config.toml
vocab_size = 8192
norm = "rmsnorm"
norm_place = "pre"
norm_eps = 1e-05
rope_theta = 500000.0
attn_scale = 0.125
parallel_block = false
init = "trunc"
init_std_qkv = 0.0175
optimizer = "soap_variant"
max_grad_norm = 2.0
schedule = "wsd"
decay_fraction = 1.0
Each number is 200 + 40 x the weight over its row's rms, rounded and kept within 0 to 999. Layers, rows and columns count from 0. The size before them is the row's rms in percent of the matrix's.

# layer 5 MLP down (transposed), 192x64, rms 0.17, rows 107-143, columns 0-63
124,175,244,265,153,262,254,237,240,223,163,230,205,216,202,282,264,175,216,227,248,190,251,266,151,202,184,226,256,217,261,177,162,128,212,176,223,154,206,172,191,223,163,278,281,238,215,199,254,152,193,173,170,271,225,181,193,211,175,138,174,248,204,208,186
113,226,198,186,179,171,113,229,202,195,152,244,220,275,202,303,163,185,182,154,204,140,247,183,237,186,155,266,225,134,208,258,140,189,252,169,175,165,220,191,173,222,113,217,153,260,153,153,229,156,206,235,194,228,221,160,252,203,243,240,171,229,202,218,183
097,225,196,149,187,179,180,196,166,179,298,209,252,210,221,171,171,191,213,205,275,263,200,187,211,256,305,243,110,167,228,216,184,221,91,215,243,215,264,214,242,165,260,187,175,181,194,229,194,235,222,241,184,113,203,173,220,202,183,171,236,200,183,149,210
090,232,116,177,195,225,229,231,117,118,179,188,271,236,256,159,187,186,117,207,225,150,172,257,136,196,218,188,203,186,225,188,215,189,202,165,251,176,148,190,222,187,237,212,278,185,217,268,257,270,274,198,246,240,198,207,201,185,209,265,210,154,209,180,183
094,173,207,186,233,172,175,214,263,275,155,164,214,192,220,178,165,177,225,206,169,257,229,194,162,142,206,125,137,241,150,184,169,170,210,257,184,184,197,153,161,196,251,200,216,167,219,221,140,220,267,252,203,275,188,220,102,300,202,205,218,126,238,203,208
096,254,125,178,230,134,260,222,195,217,195,226,205,216,225,253,213,231,224,177,195,210,160,240,167,219,274,216,234,223,177,198,158,224,192,244,221,155,226,186,164,150,259,174,116,222,253,179,272,211,301,223,158,226,164,255,243,210,180,197,184,207,132,204,290
104,251,173,233,209,187,269,188,201,129,202,219,155,183,220,246,194,246,180,184,132,236,258,206,154,297,150,194,133,176,209,169,193,164,229,249,234,161,228,205,199,190,196,160,163,228,216,151,165,299,230,209,176,146,148,198,233,201,200,239,146,191,292,157,164
101,187,246,194,162,211,151,143,242,223,157,157,220,209,214,160,200,218,161,209,168,173,178,109,252,233,253,181,92,178,188,234,192,247,136,114,215,210,204,233,190,197,185,231,128,171,215,254,207,221,154,224,241,256,209,249,204,216,152,209,218,88,216,213,208
091,156,169,115,238,205,119,202,212,226,191,234,142,226,136,184,195,181,203,191,153,182,197,284,133,212,195,228,190,167,261,219,225,213,129,265,154,182,193,223,119,198,210,157,186,168,196,264,236,148,221,200,208,216,107,204,229,300,190,176,191,231,189,210,206
092,161,218,152,136,202,159,211,174,190,168,179,158,212,266,196,240,202,209,206,136,171,258,178,201,246,217,256,218,274,211,210,166,172,249,119,235,285,129,264,218,164,239,200,199,233,187,239,182,138,211,247,152,260,215,268,207,221,209,207,176,239,229,241,129
116,262,216,245,205,176,258,195,94,184,213,234,158,200,142,162,167,170,190,159,175,245,223,170,205,211,155,125,209,159,218,191,267,154,247,158,278,197,210,246,279,214,163,215,218,221,183,176,211,167,181,185,250,245,297,179,246,218,245,201,152,257,173,196,200
115,162,223,262,186,289,223,210,171,210,180,170,157,242,249,198,185,191,177,268,117,139,176,229,246,106,206,165,237,204,152,258,172,195,164,225,196,194,187,157,182,168,230,266,154,140,250,189,146,171,283,201,178,176,166,212,197,209,163,142,218,202,130,212,197
123,243,101,205,190,191,144,222,129,186,148,226,198,235,200,180,166,203,109,181,232,165,195,248,232,259,180,165,228,216,201,217,173,198,212,243,263,231,168,175,212,215,257,168,258,259,175,164,176,286,239,227,215,179,197,232,143,142,212,153,163,279,153,161,183
115,242,228,247,170,174,194,161,241,218,137,170,215,210,163,159,232,131,199,169,228,248,253,58,206,208,210,179,115,218,185,205,224,184,185,209,190,196,199,238,166,213,274,232,175,154,167,228,160,127,135,154,201,171,173,208,214,176,192,182,281,183,203,266,220
079,221,162,166,231,217,276,196,148,198,166,163,216,200,180,208,195,144,138,172,182,196,216,192,178,280,188,218,244,161,70,217,195,170,142,189,159,176,171,238,198,163,104,204,245,180,175,183,158,150,196,261,216,186,227,131,121,204,207,222,189,188,215,128,229
097,250,219,202,251,242,138,203,240,246,186,232,179,222,198,192,186,253,181,188,178,188,179,176,197,213,247,214,138,151,240,215,198,218,120,242,175,183,210,232,149,160,184,213,131,243,237,215,244,201,140,185,218,179,235,188,258,224,144,196,207,28,225,217,221
103,207,183,206,252,221,238,223,168,205,188,164,161,233,177,268,173,178,225,216,200,231,163,249,241,243,113,300,172,191,222,152,106,237,230,192,130,186,192,178,190,211,182,228,98,216,210,146,234,142,116,206,216,202,215,180,184,198,243,223,183,202,250,180,270
084,249,171,236,293,121,219,117,195,191,131,170,227,222,220,234,187,240,181,223,210,178,185,133,197,187,170,243,119,181,196,159,152,242,149,241,178,195,265,182,192,180,227,212,225,198,195,199,148,169,143,145,192,192,211,163,162,226,272,197,216,139,224,137,269
109,164,277,228,179,176,266,196,164,209,244,215,192,189,162,162,235,220,291,183,176,161,168,246,152,135,191,171,150,206,199,155,196,174,246,149,225,214,260,263,150,261,171,191,168,216,134,179,156,225,245,116,214,238,196,147,182,227,221,267,162,239,206,196,147
093,194,196,242,167,220,260,219,192,138,138,203,219,262,232,263,211,233,203,233,202,211,200,231,229,209,200,139,236,198,170,203,226,123,189,242,167,263,206,115,260,181,133,194,209,168,205,248,171,283,174,256,166,200,183,143,183,177,213,209,174,249,162,153,94
094,159,170,125,121,177,272,163,219,257,220,214,208,235,152,231,136,232,221,174,201,255,195,218,183,147,181,260,280,184,248,231,166,217,188,214,160,206,212,227,188,199,132,206,243,179,286,141,155,182,227,178,211,286,199,222,270,162,176,167,225,159,233,210,188
105,230,207,189,249,127,201,182,178,156,258,228,118,251,159,197,147,217,192,172,202,225,166,206,164,124,157,188,190,317,226,193,207,164,163,91,146,205,84,216,207,166,195,222,227,200,218,184,227,196,142,207,153,163,185,195,183,196,217,204,213,220,208,148,192
093,227,228,203,246,223,161,157,186,181,216,172,215,222,163,201,257,230,262,203,217,198,209,195,264,236,228,227,225,134,269,245,239,205,192,180,199,194,285,238,171,196,158,242,139,159,232,208,181,212,254,176,219,175,206,141,107,271,285,167,228,271,135,237,222
090,251,140,175,168,170,226,168,218,206,245,226,124,253,204,130,202,197,149,223,242,164,205,225,153,165,212,200,272,144,259,175,202,176,214,214,228,185,220,188,235,186,216,165,147,235,165,213,244,236,90,251,152,234,219,246,154,229,205,175,150,123,244,140,223
103,251,229,213,68,219,230,203,150,190,164,195,176,193,204,198,205,144,223,199,160,179,182,222,134,236,234,194,220,141,200,245,220,193,171,193,227,194,144,272,188,192,176,262,174,99,250,252,178,180,140,241,213,204,185,147,119,230,221,195,222,143,262,196,220
088,157,208,254,174,213,197,188,196,196,220,217,246,197,235,216,206,279,175,217,193,208,210,233,214,230,189,160,255,248,171,116,181,167,211,206,163,173,232,176,237,203,227,219,303,240,112,193,138,184,131,217,167,166,270,194,263,162,112,140,224,243,141,219,221
109,199,174,257,184,169,128,147,123,263,239,158,161,261,190,182,189,164,213,202,170,208,232,233,170,153,189,146,146,172,240,179,218,261,194,165,223,257,236,317,170,228,173,267,195,211,183,217,210,162,168,208,268,183,258,211,192,183,172,223,154,128,173,233,182
087,162,221,185,216,209,243,183,99,234,201,207,161,192,184,243,143,233,236,212,240,139,233,222,255,270,241,167,199,142,142,227,121,198,153,193,238,241,161,218,222,159,283,193,263,225,264,174,198,189,272,164,212,180,176,222,185,220,201,224,271,219,259,222,237
092,238,191,170,201,208,152,168,185,169,206,212,141,151,130,234,189,177,182,188,183,234,200,186,225,199,207,216,177,167,272,244,112,200,220,208,201,202,256,209,210,174,192,198,181,192,243,226,207,197,102,217,176,204,155,185,256,214,193,133,261,47,199,285,173
108,240,152,173,181,184,221,202,187,214,136,176,151,186,163,191,213,220,232,197,224,200,183,113,115,200,246,249,193,191,151,222,252,139,217,307,233,236,218,156,115,203,166,260,189,183,185,236,188,251,130,150,203,165,242,185,177,227,159,149,254,232,219,220,154
098,181,163,188,217,159,169,189,197,213,221,327,210,220,242,233,183,252,168,167,166,203,282,198,190,230,191,292,255,233,233,178,196,226,178,182,227,265,226,156,211,215,179,244,130,184,121,132,147,202,187,235,201,169,186,194,285,144,204,195,163,155,194,242,183
084,218,159,191,243,210,169,93,251,283,203,141,247,218,202,215,203,182,185,151,159,197,171,229,194,191,206,241,242,300,185,211,172,215,199,164,182,227,171,290,145,227,145,262,172,219,251,224,241,205,156,174,227,221,192,257,143,285,190,178,231,203,218,163,199
101,175,247,188,225,235,180,245,181,185,171,199,229,141,206,183,214,223,188,199,252,229,169,226,222,232,230,204,278,202,198,221,165,198,100,166,161,166,172,261,174,252,233,158,169,158,288,169,209,159,271,234,242,257,192,219,162,193,227,182,308,292,191,214,181
082,153,202,221,175,160,208,148,211,166,179,131,191,172,228,146,232,182,196,206,216,233,195,240,165,262,137,241,200,108,198,172,225,246,220,220,187,148,224,265,144,200,285,177,105,167,198,170,239,203,134,190,196,288,155,230,244,241,177,197,201,194,165,212,138
097,201,208,216,187,175,208,198,274,213,183,216,179,195,187,198,156,234,200,166,207,199,156,167,217,171,213,235,161,142,235,189,203,201,182,193,241,176,192,195,177,236,185,242,87,206,241,213,186,175,144,141,190,169,204,110,233,177,205,199,182,8,238,213,204
089,197,230,239,217,113,233,198,189,216,191,166,258,263,193,196,221,145,193,213,233,214,131,124,220,192,264,215,151,247,188,220,190,227,231,172,183,184,105,231,254,121,191,251,177,217,230,176,248,280,179,286,184,173,220,213,221,179,236,178,233,169,138,167,241
105,194,172,191,237,231,224,129,176,163,132,225,237,190,179,173,238,291,190,209,202,192,130,120,165,228,166,240,154,255,184,241,180,165,172,165,170,263,195,220,163,213,256,232,187,205,195,193,190,219,180,173,168,174,232,170,175,245,221,193,165,45,196,206,242
# layer 5 MLP gate, 192x64, rms 0.208, rows 108-143, columns 0-63
100,194,169,206,268,208,183,175,160,244,173,238,84,186,132,214,177,223,247,192,235,171,199,201,190,199,212,208,250,228,166,239,212,209,97,192,215,139,177,232,178,198,180,194,125,230,179,255,143,235,225,267,257,288,237,207,180,221,242,203,235,139,253,181,198
092,215,202,191,180,148,222,182,182,245,194,239,220,184,202,196,161,189,206,230,273,225,197,210,222,141,220,262,126,138,240,187,200,242,131,201,237,219,192,197,252,191,291,178,195,129,103,202,93,266,207,222,159,146,235,207,163,166,191,138,180,171,193,221,233
095,195,233,148,220,178,194,212,183,313,195,292,177,171,147,258,209,191,205,138,219,185,245,162,223,159,196,182,205,173,197,245,195,219,300,219,184,268,177,213,128,210,179,224,184,181,208,230,197,182,154,172,174,159,98,153,176,132,212,169,152,229,203,144,197
098,247,160,152,225,271,264,268,186,143,149,156,192,207,251,198,245,220,165,204,229,202,162,109,180,209,165,155,217,179,187,250,209,170,278,197,168,135,236,248,226,180,207,243,170,234,155,203,150,222,179,236,192,214,238,191,214,212,276,122,184,168,267,149,208
100,213,164,245,181,205,169,219,190,175,181,179,195,198,233,239,210,209,224,180,241,202,224,130,244,132,116,214,196,207,227,147,228,128,224,125,162,277,140,213,230,170,242,288,178,230,143,190,195,186,190,162,236,142,254,206,242,258,154,206,273,153,222,164,156
107,213,161,198,245,219,151,215,199,236,164,135,271,105,183,188,171,280,225,198,230,133,217,215,164,176,181,161,200,165,180,178,222,296,176,207,173,229,209,163,294,200,248,214,158,222,181,178,255,191,304,229,209,242,230,206,208,181,167,166,212,179,195,260,152
098,260,207,141,195,222,145,208,235,146,248,208,148,212,175,194,154,311,157,200,143,182,212,284,97,219,215,236,213,198,146,234,171,146,242,201,146,206,230,186,156,168,236,192,178,209,252,245,189,177,152,143,224,254,251,181,208,171,215,196,257,174,176,181,194
104,164,224,200,199,262,262,204,270,181,223,124,272,139,272,133,209,190,263,263,196,174,224,185,205,159,221,208,167,181,171,216,160,245,253,216,178,271,119,252,205,225,305,170,197,187,208,219,245,195,211,238,205,218,208,196,151,179,220,257,226,200,237,235,203
094,211,148,145,247,220,137,241,190,205,118,192,145,226,175,218,229,171,190,193,191,184,170,312,218,222,177,190,231,256,259,218,190,165,254,145,200,247,183,174,161,123,130,164,218,197,194,154,171,179,166,178,147,271,177,203,228,133,174,235,187,163,163,233,146
106,253,174,211,168,126,230,186,67,193,209,241,206,237,130,217,259,170,203,157,204,207,221,170,242,219,156,230,166,205,184,158,201,197,208,172,170,139,198,222,244,166,179,262,247,212,197,215,215,192,212,212,203,218,327,161,234,211,172,270,178,165,233,130,186
114,215,194,163,245,178,247,231,246,252,227,168,296,220,199,218,233,178,192,213,244,167,148,177,252,249,153,207,222,154,172,163,212,151,201,264,240,259,259,196,211,177,212,136,207,251,147,163,149,187,262,192,194,262,216,157,147,169,192,283,181,213,252,156,254
120,206,132,213,163,207,206,117,233,291,144,216,212,105,219,213,178,161,155,218,192,196,189,172,206,208,222,247,228,194,189,157,249,217,188,228,101,221,190,290,178,186,163,164,163,193,142,187,148,225,196,217,164,263,243,189,195,260,189,173,224,165,186,288,223
110,230,164,172,201,218,165,207,182,193,277,206,141,269,173,277,182,210,238,276,215,160,183,215,183,198,202,170,245,278,137,160,125,202,224,185,174,170,201,232,200,178,226,227,284,178,274,262,242,194,262,226,176,164,270,214,240,229,242,177,193,203,172,131,182
081,139,172,160,192,180,163,221,182,202,255,233,123,130,188,164,291,226,258,211,196,193,164,180,265,211,147,161,160,270,186,180,150,185,175,202,256,207,216,235,169,231,153,129,218,181,222,197,279,220,198,164,174,191,188,144,250,182,175,245,256,264,258,227,201
102,150,157,221,152,233,211,208,222,201,184,256,232,138,175,221,132,194,262,195,185,221,282,147,141,194,240,179,126,169,202,269,192,206,230,189,227,285,166,163,171,195,223,220,232,194,137,229,154,159,111,191,256,130,171,211,159,232,223,171,165,183,214,171,154
100,204,253,234,157,224,147,238,274,187,137,201,219,176,161,162,161,241,123,169,235,174,180,240,155,198,191,233,254,200,162,266,285,157,191,193,209,193,179,167,122,239,254,265,235,286,225,198,232,246,201,174,226,277,235,162,166,206,200,185,226,234,229,191,193
088,213,190,199,223,130,168,225,199,169,305,274,166,162,238,182,263,207,296,194,198,171,144,204,233,225,160,257,208,230,117,204,230,217,228,229,178,186,218,257,174,167,218,177,239,143,155,194,172,283,205,195,199,188,206,195,168,163,147,273,172,147,228,178,241
115,197,227,165,261,170,217,227,166,234,264,216,204,197,181,227,262,177,252,157,193,185,151,254,191,138,228,196,192,201,199,187,165,173,255,122,200,188,220,278,163,235,179,169,115,203,158,200,223,275,201,85,214,177,214,146,168,211,157,290,200,190,231,179,162
089,224,173,124,218,160,239,186,240,189,159,213,228,219,210,161,224,228,193,227,188,232,147,213,235,287,239,171,232,225,136,148,193,312,240,184,251,192,168,243,204,242,164,163,161,143,158,223,126,121,230,248,195,174,116,218,224,158,215,198,201,216,234,224,199
092,137,163,186,190,226,238,209,238,238,183,228,329,174,198,175,198,195,159,175,210,234,277,240,162,196,180,224,167,219,187,214,170,194,233,137,183,164,264,166,233,102,157,199,149,186,139,160,249,208,169,208,199,229,210,192,134,137,167,148,216,216,134,164,230
097,114,179,193,268,217,248,247,173,210,180,229,247,159,269,221,240,191,131,203,159,180,171,188,243,238,121,163,101,154,186,132,184,215,165,211,223,238,302,228,202,149,224,167,205,156,163,171,206,198,217,251,170,205,224,206,147,237,178,202,168,152,175,185,193
097,206,189,189,232,175,192,231,195,153,209,235,196,183,195,205,188,253,289,177,239,280,173,243,123,218,183,172,219,233,219,150,126,207,192,220,227,184,181,118,211,201,182,145,262,219,114,185,157,186,213,222,270,182,239,303,238,205,201,201,178,141,250,131,196
090,166,184,262,204,175,186,258,165,244,194,156,227,223,194,235,199,191,236,227,258,147,172,288,246,268,170,243,152,252,233,140,273,195,126,205,227,151,160,265,167,132,271,197,211,183,233,178,180,195,183,207,186,262,200,201,203,193,225,293,230,198,200,188,240
098,228,238,190,302,147,199,151,194,217,185,171,166,181,210,225,226,260,213,189,221,166,235,208,202,186,191,238,207,187,140,153,205,190,244,203,116,278,214,135,175,118,256,141,182,265,151,220,144,263,203,210,193,169,192,250,281,249,246,187,201,199,204,162,238
082,255,299,184,187,203,209,262,237,275,205,125,118,223,182,223,143,154,136,234,281,176,235,118,204,189,210,229,177,226,190,262,229,219,152,215,127,174,163,252,166,211,228,219,198,196,188,187,180,199,201,233,222,199,191,166,197,179,238,162,240,241,170,229,267
099,177,250,188,149,180,218,159,234,148,180,203,257,211,232,227,172,222,227,167,209,200,215,200,222,194,212,168,203,223,192,144,192,190,153,191,228,249,180,160,261,157,232,192,159,239,170,217,214,190,328,195,252,115,246,290,134,168,176,186,179,155,296,237,164
080,184,199,195,210,88,190,132,151,239,195,161,161,198,134,230,218,251,249,160,255,258,207,215,202,236,212,165,280,233,179,161,173,243,162,250,179,203,116,128,165,156,229,116,163,204,240,187,194,232,166,211,213,170,211,165,224,205,226,192,238,214,141,155,187
102,211,200,153,244,185,189,177,179,201,221,223,223,183,183,166,133,163,222,172,264,196,274,192,251,213,166,227,89,267,153,280,222,237,207,249,151,214,229,178,240,176,208,167,242,178,139,159,231,154,152,158,239,169,143,165,181,157,243,208,178,172,284,231,207
110,57,217,208,167,181,210,173,207,225,116,225,186,220,216,290,143,272,206,151,192,216,203,196,215,216,243,260,227,197,189,171,184,185,221,229,215,166,131,233,202,222,209,248,138,178,201,190,124,184,204,124,162,265,216,172,183,205,265,168,194,172,192,221,165
093,224,202,156,256,242,182,294,198,175,194,222,189,185,227,185,226,193,262,162,190,182,206,205,181,219,221,285,179,212,184,116,225,230,175,159,168,53,208,216,213,279,240,156,236,134,253,207,187,152,164,136,227,210,241,200,225,187,182,215,225,167,181,215,168
088,177,209,203,138,167,155,268,201,129,224,208,165,118,156,183,208,147,178,168,302,168,264,175,188,249,195,184,231,151,175,261,190,208,243,126,175,198,183,196,201,232,191,167,207,185,168,218,218,145,192,174,169,242,80,195,211,221,220,240,144,194,148,165,190
096,244,212,210,148,236,213,148,296,183,235,253,223,198,200,178,240,133,128,158,171,205,213,231,213,157,210,124,179,273,189,244,210,210,309,224,241,217,184,179,181,179,230,212,286,261,150,170,220,156,214,248,175,167,161,213,212,219,164,221,146,223,167,227,175
078,138,242,150,226,172,224,194,207,292,149,201,228,257,121,185,203,250,109,221,148,210,204,212,184,255,205,177,215,156,235,175,214,238,176,205,213,219,232,225,183,141,193,135,261,235,167,209,170,151,223,206,185,201,107,208,194,154,171,160,161,200,243,134,269
093,171,160,182,190,211,218,201,213,237,216,207,218,200,241,201,185,164,207,222,240,168,208,130,197,157,177,158,53,192,212,281,206,168,270,199,167,280,218,196,157,209,230,192,220,199,118,180,168,194,120,200,262,208,118,201,152,198,224,148,217,232,256,229,190
108,241,174,178,151,222,227,155,180,243,211,172,164,167,172,232,232,206,195,241,112,249,150,223,161,192,227,214,262,202,226,252,241,254,163,154,313,280,160,212,229,224,132,161,154,181,202,162,124,217,243,183,196,215,232,199,177,241,249,157,155,176,208,155,204
103,210,239,261,196,236,158,232,191,178,174,211,163,120,172,121,246,179,188,167,160,159,170,241,122,193,87,224,207,165,163,169,217,253,214,246,226,234,154,153,233,196,234,181,207,272,171,186,205,225,229,197,191,211,173,207,169,232,258,190,252,126,281,213,173
# layer 5 MLP up, 192x64, rms 0.189, rows 108-143, columns 0-63
115,146,201,197,230,193,224,243,208,255,211,221,238,104,213,126,199,256,203,196,251,227,210,191,161,210,238,124,179,231,192,225,231,193,222,232,145,178,210,272,197,139,292,243,156,216,207,260,245,278,155,159,233,179,215,233,184,202,125,158,229,191,239,250,192
088,197,156,180,140,215,137,179,145,180,150,163,101,268,160,197,276,225,159,233,168,164,239,213,156,159,210,230,234,158,267,249,184,114,153,166,181,228,147,217,184,199,213,184,188,180,137,173,183,238,170,201,220,198,164,220,160,206,215,141,168,199,292,205,193
092,133,197,134,226,176,201,197,230,185,186,219,247,168,111,131,177,216,241,179,223,242,150,202,206,191,227,269,205,174,250,231,188,254,167,152,155,203,235,111,207,204,146,169,239,212,195,178,234,263,233,216,200,225,208,236,164,334,174,191,223,194,211,217,261
095,145,148,227,168,163,216,170,173,220,225,265,209,182,248,223,150,210,177,159,172,193,243,196,186,160,159,202,237,124,217,141,161,137,181,146,216,161,185,259,202,191,206,221,211,211,260,252,197,179,104,163,167,194,246,73,217,169,219,208,245,169,166,172,144
094,216,122,215,200,283,218,200,180,229,199,201,203,107,121,197,179,232,183,249,173,197,198,175,204,207,199,148,139,173,172,183,311,214,204,203,206,246,173,138,231,227,144,201,231,253,173,290,170,227,184,204,231,148,173,180,244,252,228,157,121,239,192,199,195
106,117,184,194,152,183,148,208,118,301,167,190,244,211,227,213,233,147,201,190,241,207,162,183,194,179,228,221,279,254,224,195,185,167,159,204,138,216,245,263,185,227,148,225,242,181,214,249,261,186,181,208,240,284,237,148,266,221,189,220,154,206,147,219,219
104,277,212,210,122,173,178,241,251,205,239,203,206,139,186,299,239,270,183,194,220,164,249,258,151,170,164,156,161,280,183,189,171,139,181,260,164,217,221,157,187,189,181,251,225,276,266,169,164,171,215,169,203,180,192,154,230,190,245,236,207,186,222,158,188
095,175,129,218,190,184,207,237,189,247,187,162,225,205,201,217,267,236,210,270,248,155,210,303,236,250,233,220,210,242,229,128,248,207,255,230,220,251,178,218,187,149,240,215,134,217,182,244,202,205,228,217,241,183,218,228,112,106,155,208,223,224,151,169,155
087,176,146,234,224,228,215,191,172,171,227,256,236,173,191,219,205,191,145,164,211,207,250,176,221,264,136,124,173,137,186,160,165,241,182,157,223,226,253,91,180,308,253,181,215,188,175,145,196,165,155,121,183,205,211,231,233,189,168,227,245,208,238,237,174
115,148,198,146,274,254,240,238,267,203,208,189,251,187,287,195,222,189,271,187,125,130,244,251,199,173,192,237,171,241,177,227,163,267,132,207,137,247,219,186,187,198,199,205,194,222,189,158,259,189,227,169,195,146,176,249,140,217,155,215,194,136,216,239,179
118,136,197,155,194,175,172,195,170,161,201,297,159,156,178,205,119,222,175,144,230,217,237,182,97,196,184,180,172,169,171,151,240,213,214,253,181,240,215,296,183,195,214,175,223,202,156,226,233,269,161,202,205,147,277,264,226,235,171,240,203,143,192,205,186
122,220,272,273,202,207,212,254,197,188,185,149,193,184,187,228,185,176,240,191,182,225,227,263,188,118,220,240,143,206,222,210,183,198,231,139,228,215,147,234,153,203,146,151,98,214,193,204,172,193,214,164,160,206,203,117,208,201,200,245,211,80,278,225,170
116,170,243,141,205,168,269,260,165,180,226,282,257,191,236,244,168,254,209,239,226,213,262,193,150,222,159,199,207,200,230,199,193,230,187,195,125,183,125,206,123,171,210,245,145,187,208,256,144,288,213,215,206,185,156,144,168,126,206,201,206,174,218,149,218
075,279,184,184,184,224,111,122,173,235,227,189,210,247,202,235,153,178,228,192,238,131,140,261,155,186,200,203,159,205,255,173,253,149,228,189,172,141,121,176,185,214,266,190,157,185,208,222,135,176,156,178,215,190,249,248,144,200,223,223,133,196,191,154,161
094,158,176,242,101,209,175,193,236,228,175,209,177,149,219,175,121,181,224,178,176,213,262,187,126,210,244,172,111,153,267,237,228,226,247,176,235,236,188,182,172,203,241,240,241,176,140,159,165,200,123,190,249,167,215,199,156,247,233,190,155,177,270,165,177
101,190,274,235,225,203,189,210,250,207,178,216,206,223,215,151,243,208,192,161,250,212,213,123,181,201,219,179,246,140,226,209,238,241,193,227,186,182,133,225,205,193,184,89,189,217,130,189,165,174,180,186,190,325,240,174,222,246,189,158,259,161,199,254,112
092,149,186,209,186,227,165,265,210,176,277,265,205,163,210,202,182,171,258,211,174,235,217,275,202,236,106,181,271,209,229,239,238,154,242,136,272,182,156,211,196,245,174,193,240,229,189,147,206,272,196,210,192,182,197,149,248,144,183,275,138,216,212,231,218
111,200,265,255,207,202,268,218,203,111,176,205,191,226,213,250,157,313,98,147,210,164,168,216,233,250,228,198,188,194,182,244,214,142,184,191,236,213,194,166,280,156,190,223,237,187,185,186,215,168,172,135,279,220,208,260,196,214,196,149,218,196,215,216,143
096,241,194,139,249,174,158,238,259,238,129,200,173,144,163,146,225,225,167,217,253,190,210,211,207,196,227,157,183,218,232,196,201,221,227,172,217,135,173,242,201,180,235,211,228,241,174,242,281,143,162,165,278,201,144,214,252,151,86,273,206,225,209,175,217
095,177,126,137,175,163,217,218,209,213,213,240,163,315,178,205,175,273,222,221,202,183,204,230,211,190,214,259,241,162,237,221,192,158,147,223,261,172,172,158,188,174,246,123,256,191,224,210,152,184,207,255,275,286,210,261,224,173,169,204,231,217,208,268,192
105,171,235,144,185,238,230,265,157,167,172,116,196,225,173,119,230,186,230,186,224,318,241,154,220,184,162,206,165,238,202,249,198,255,247,174,259,193,179,194,226,214,170,158,166,178,236,188,206,198,250,167,171,128,193,205,154,270,168,191,182,119,196,167,238
094,170,186,184,217,193,168,222,150,173,280,184,223,178,223,186,110,200,140,154,229,244,196,128,98,245,156,168,239,208,280,269,197,167,166,200,212,202,171,184,190,214,204,201,238,248,172,217,151,198,118,186,199,263,193,171,224,235,132,207,206,183,252,184,271
093,234,199,223,182,267,179,207,186,167,107,182,219,277,226,198,189,196,206,240,209,181,220,261,225,226,139,252,217,244,151,263,239,201,215,324,173,207,216,258,172,177,203,185,156,172,231,243,147,168,187,177,241,203,167,194,156,260,231,281,220,174,150,148,188
103,222,247,217,249,202,201,230,217,196,237,207,230,151,204,205,224,219,190,189,194,247,226,174,215,228,138,194,227,195,217,195,100,156,170,158,244,189,171,160,143,178,222,180,297,206,233,153,268,226,248,98,110,208,211,241,226,207,195,257,254,116,184,202,246
086,219,223,142,206,245,226,197,246,182,196,103,185,149,223,227,233,109,241,188,217,241,223,121,245,212,231,215,194,158,194,206,200,200,247,185,181,201,211,212,176,241,194,239,192,148,271,213,238,194,236,134,241,189,189,197,161,248,318,202,156,145,241,123,197
108,206,126,213,230,202,221,131,179,198,182,163,116,284,174,131,226,156,144,190,151,184,169,200,218,166,195,180,177,117,242,168,223,224,227,170,203,225,250,282,191,200,200,216,246,194,156,164,230,198,257,274,271,192,247,198,181,202,127,188,179,182,124,193,198
089,264,178,195,162,211,153,174,229,156,155,177,216,194,190,224,205,117,197,276,144,211,191,130,223,124,131,184,179,179,227,143,195,149,249,175,223,192,225,175,248,231,171,225,265,220,175,282,186,174,182,174,171,250,175,203,190,292,271,223,187,162,197,155,154
096,188,255,152,266,154,229,260,233,280,212,225,186,240,197,213,191,149,273,217,279,203,206,179,222,197,201,221,108,266,234,265,192,189,181,205,235,224,265,237,227,195,171,227,181,202,158,128,202,133,228,158,213,176,156,186,129,221,254,188,176,207,269,187,199
109,169,212,200,169,261,158,153,238,209,254,166,213,163,194,245,227,181,189,141,86,237,245,176,225,191,275,190,153,217,217,216,170,204,221,151,159,198,233,197,231,193,225,189,247,157,152,216,165,194,118,134,209,187,245,240,254,253,162,208,124,157,197,154,135
095,196,205,139,236,226,153,183,135,235,264,210,295,162,210,206,228,214,277,174,220,234,256,189,192,200,250,193,202,172,153,194,269,252,178,149,178,130,120,184,200,256,200,188,212,135,202,186,153,188,239,160,191,186,148,228,188,181,201,167,230,92,206,221,158
081,131,233,196,195,228,181,237,230,270,184,236,163,141,115,299,260,220,149,181,300,188,196,228,116,152,224,182,208,187,170,207,198,154,210,241,240,207,143,224,232,249,285,168,177,243,207,225,205,228,161,242,152,254,174,185,215,208,192,198,181,190,185,190,189
105,237,233,221,225,178,155,261,164,239,247,214,158,228,206,213,161,225,254,201,259,146,177,204,224,291,157,214,159,175,164,92,238,201,157,224,172,178,147,222,173,210,235,163,170,107,226,232,167,180,175,142,215,206,212,191,178,156,207,188,293,130,234,207,197
081,256,233,198,246,255,239,116,197,239,233,155,172,240,218,187,237,212,169,219,166,183,162,236,176,248,188,240,262,152,198,218,150,188,130,183,260,225,270,204,167,154,198,194,258,195,222,206,167,212,303,175,203,207,234,218,172,215,216,111,194,153,110,229,219
092,172,233,117,185,204,199,251,204,264,182,182,190,218,291,182,164,135,224,238,246,165,195,160,158,179,206,193,85,195,228,284,201,174,240,207,217,263,229,209,145,225,215,195,260,186,151,162,170,227,140,200,252,199,166,181,156,180,175,142,202,204,258,236,159
098,182,195,193,130,262,283,176,226,235,168,220,165,136,192,252,228,201,182,270,137,238,253,231,200,206,153,185,222,167,191,244,261,215,191,178,256,285,127,207,181,248,174,182,170,182,221,139,122,203,191,186,195,226,244,168,211,205,222,134,162,156,134,187,175
106,227,213,162,200,219,155,240,180,253,226,220,145,180,220,216,288,180,225,224,168,120,289,233,190,250,265,248,193,132,174,203,180,187,200,121,201,160,139,168,251,170,233,220,154,233,205,181,111,230,160,155,145,221,170,155,200,176,195,206,200,175,260,165,176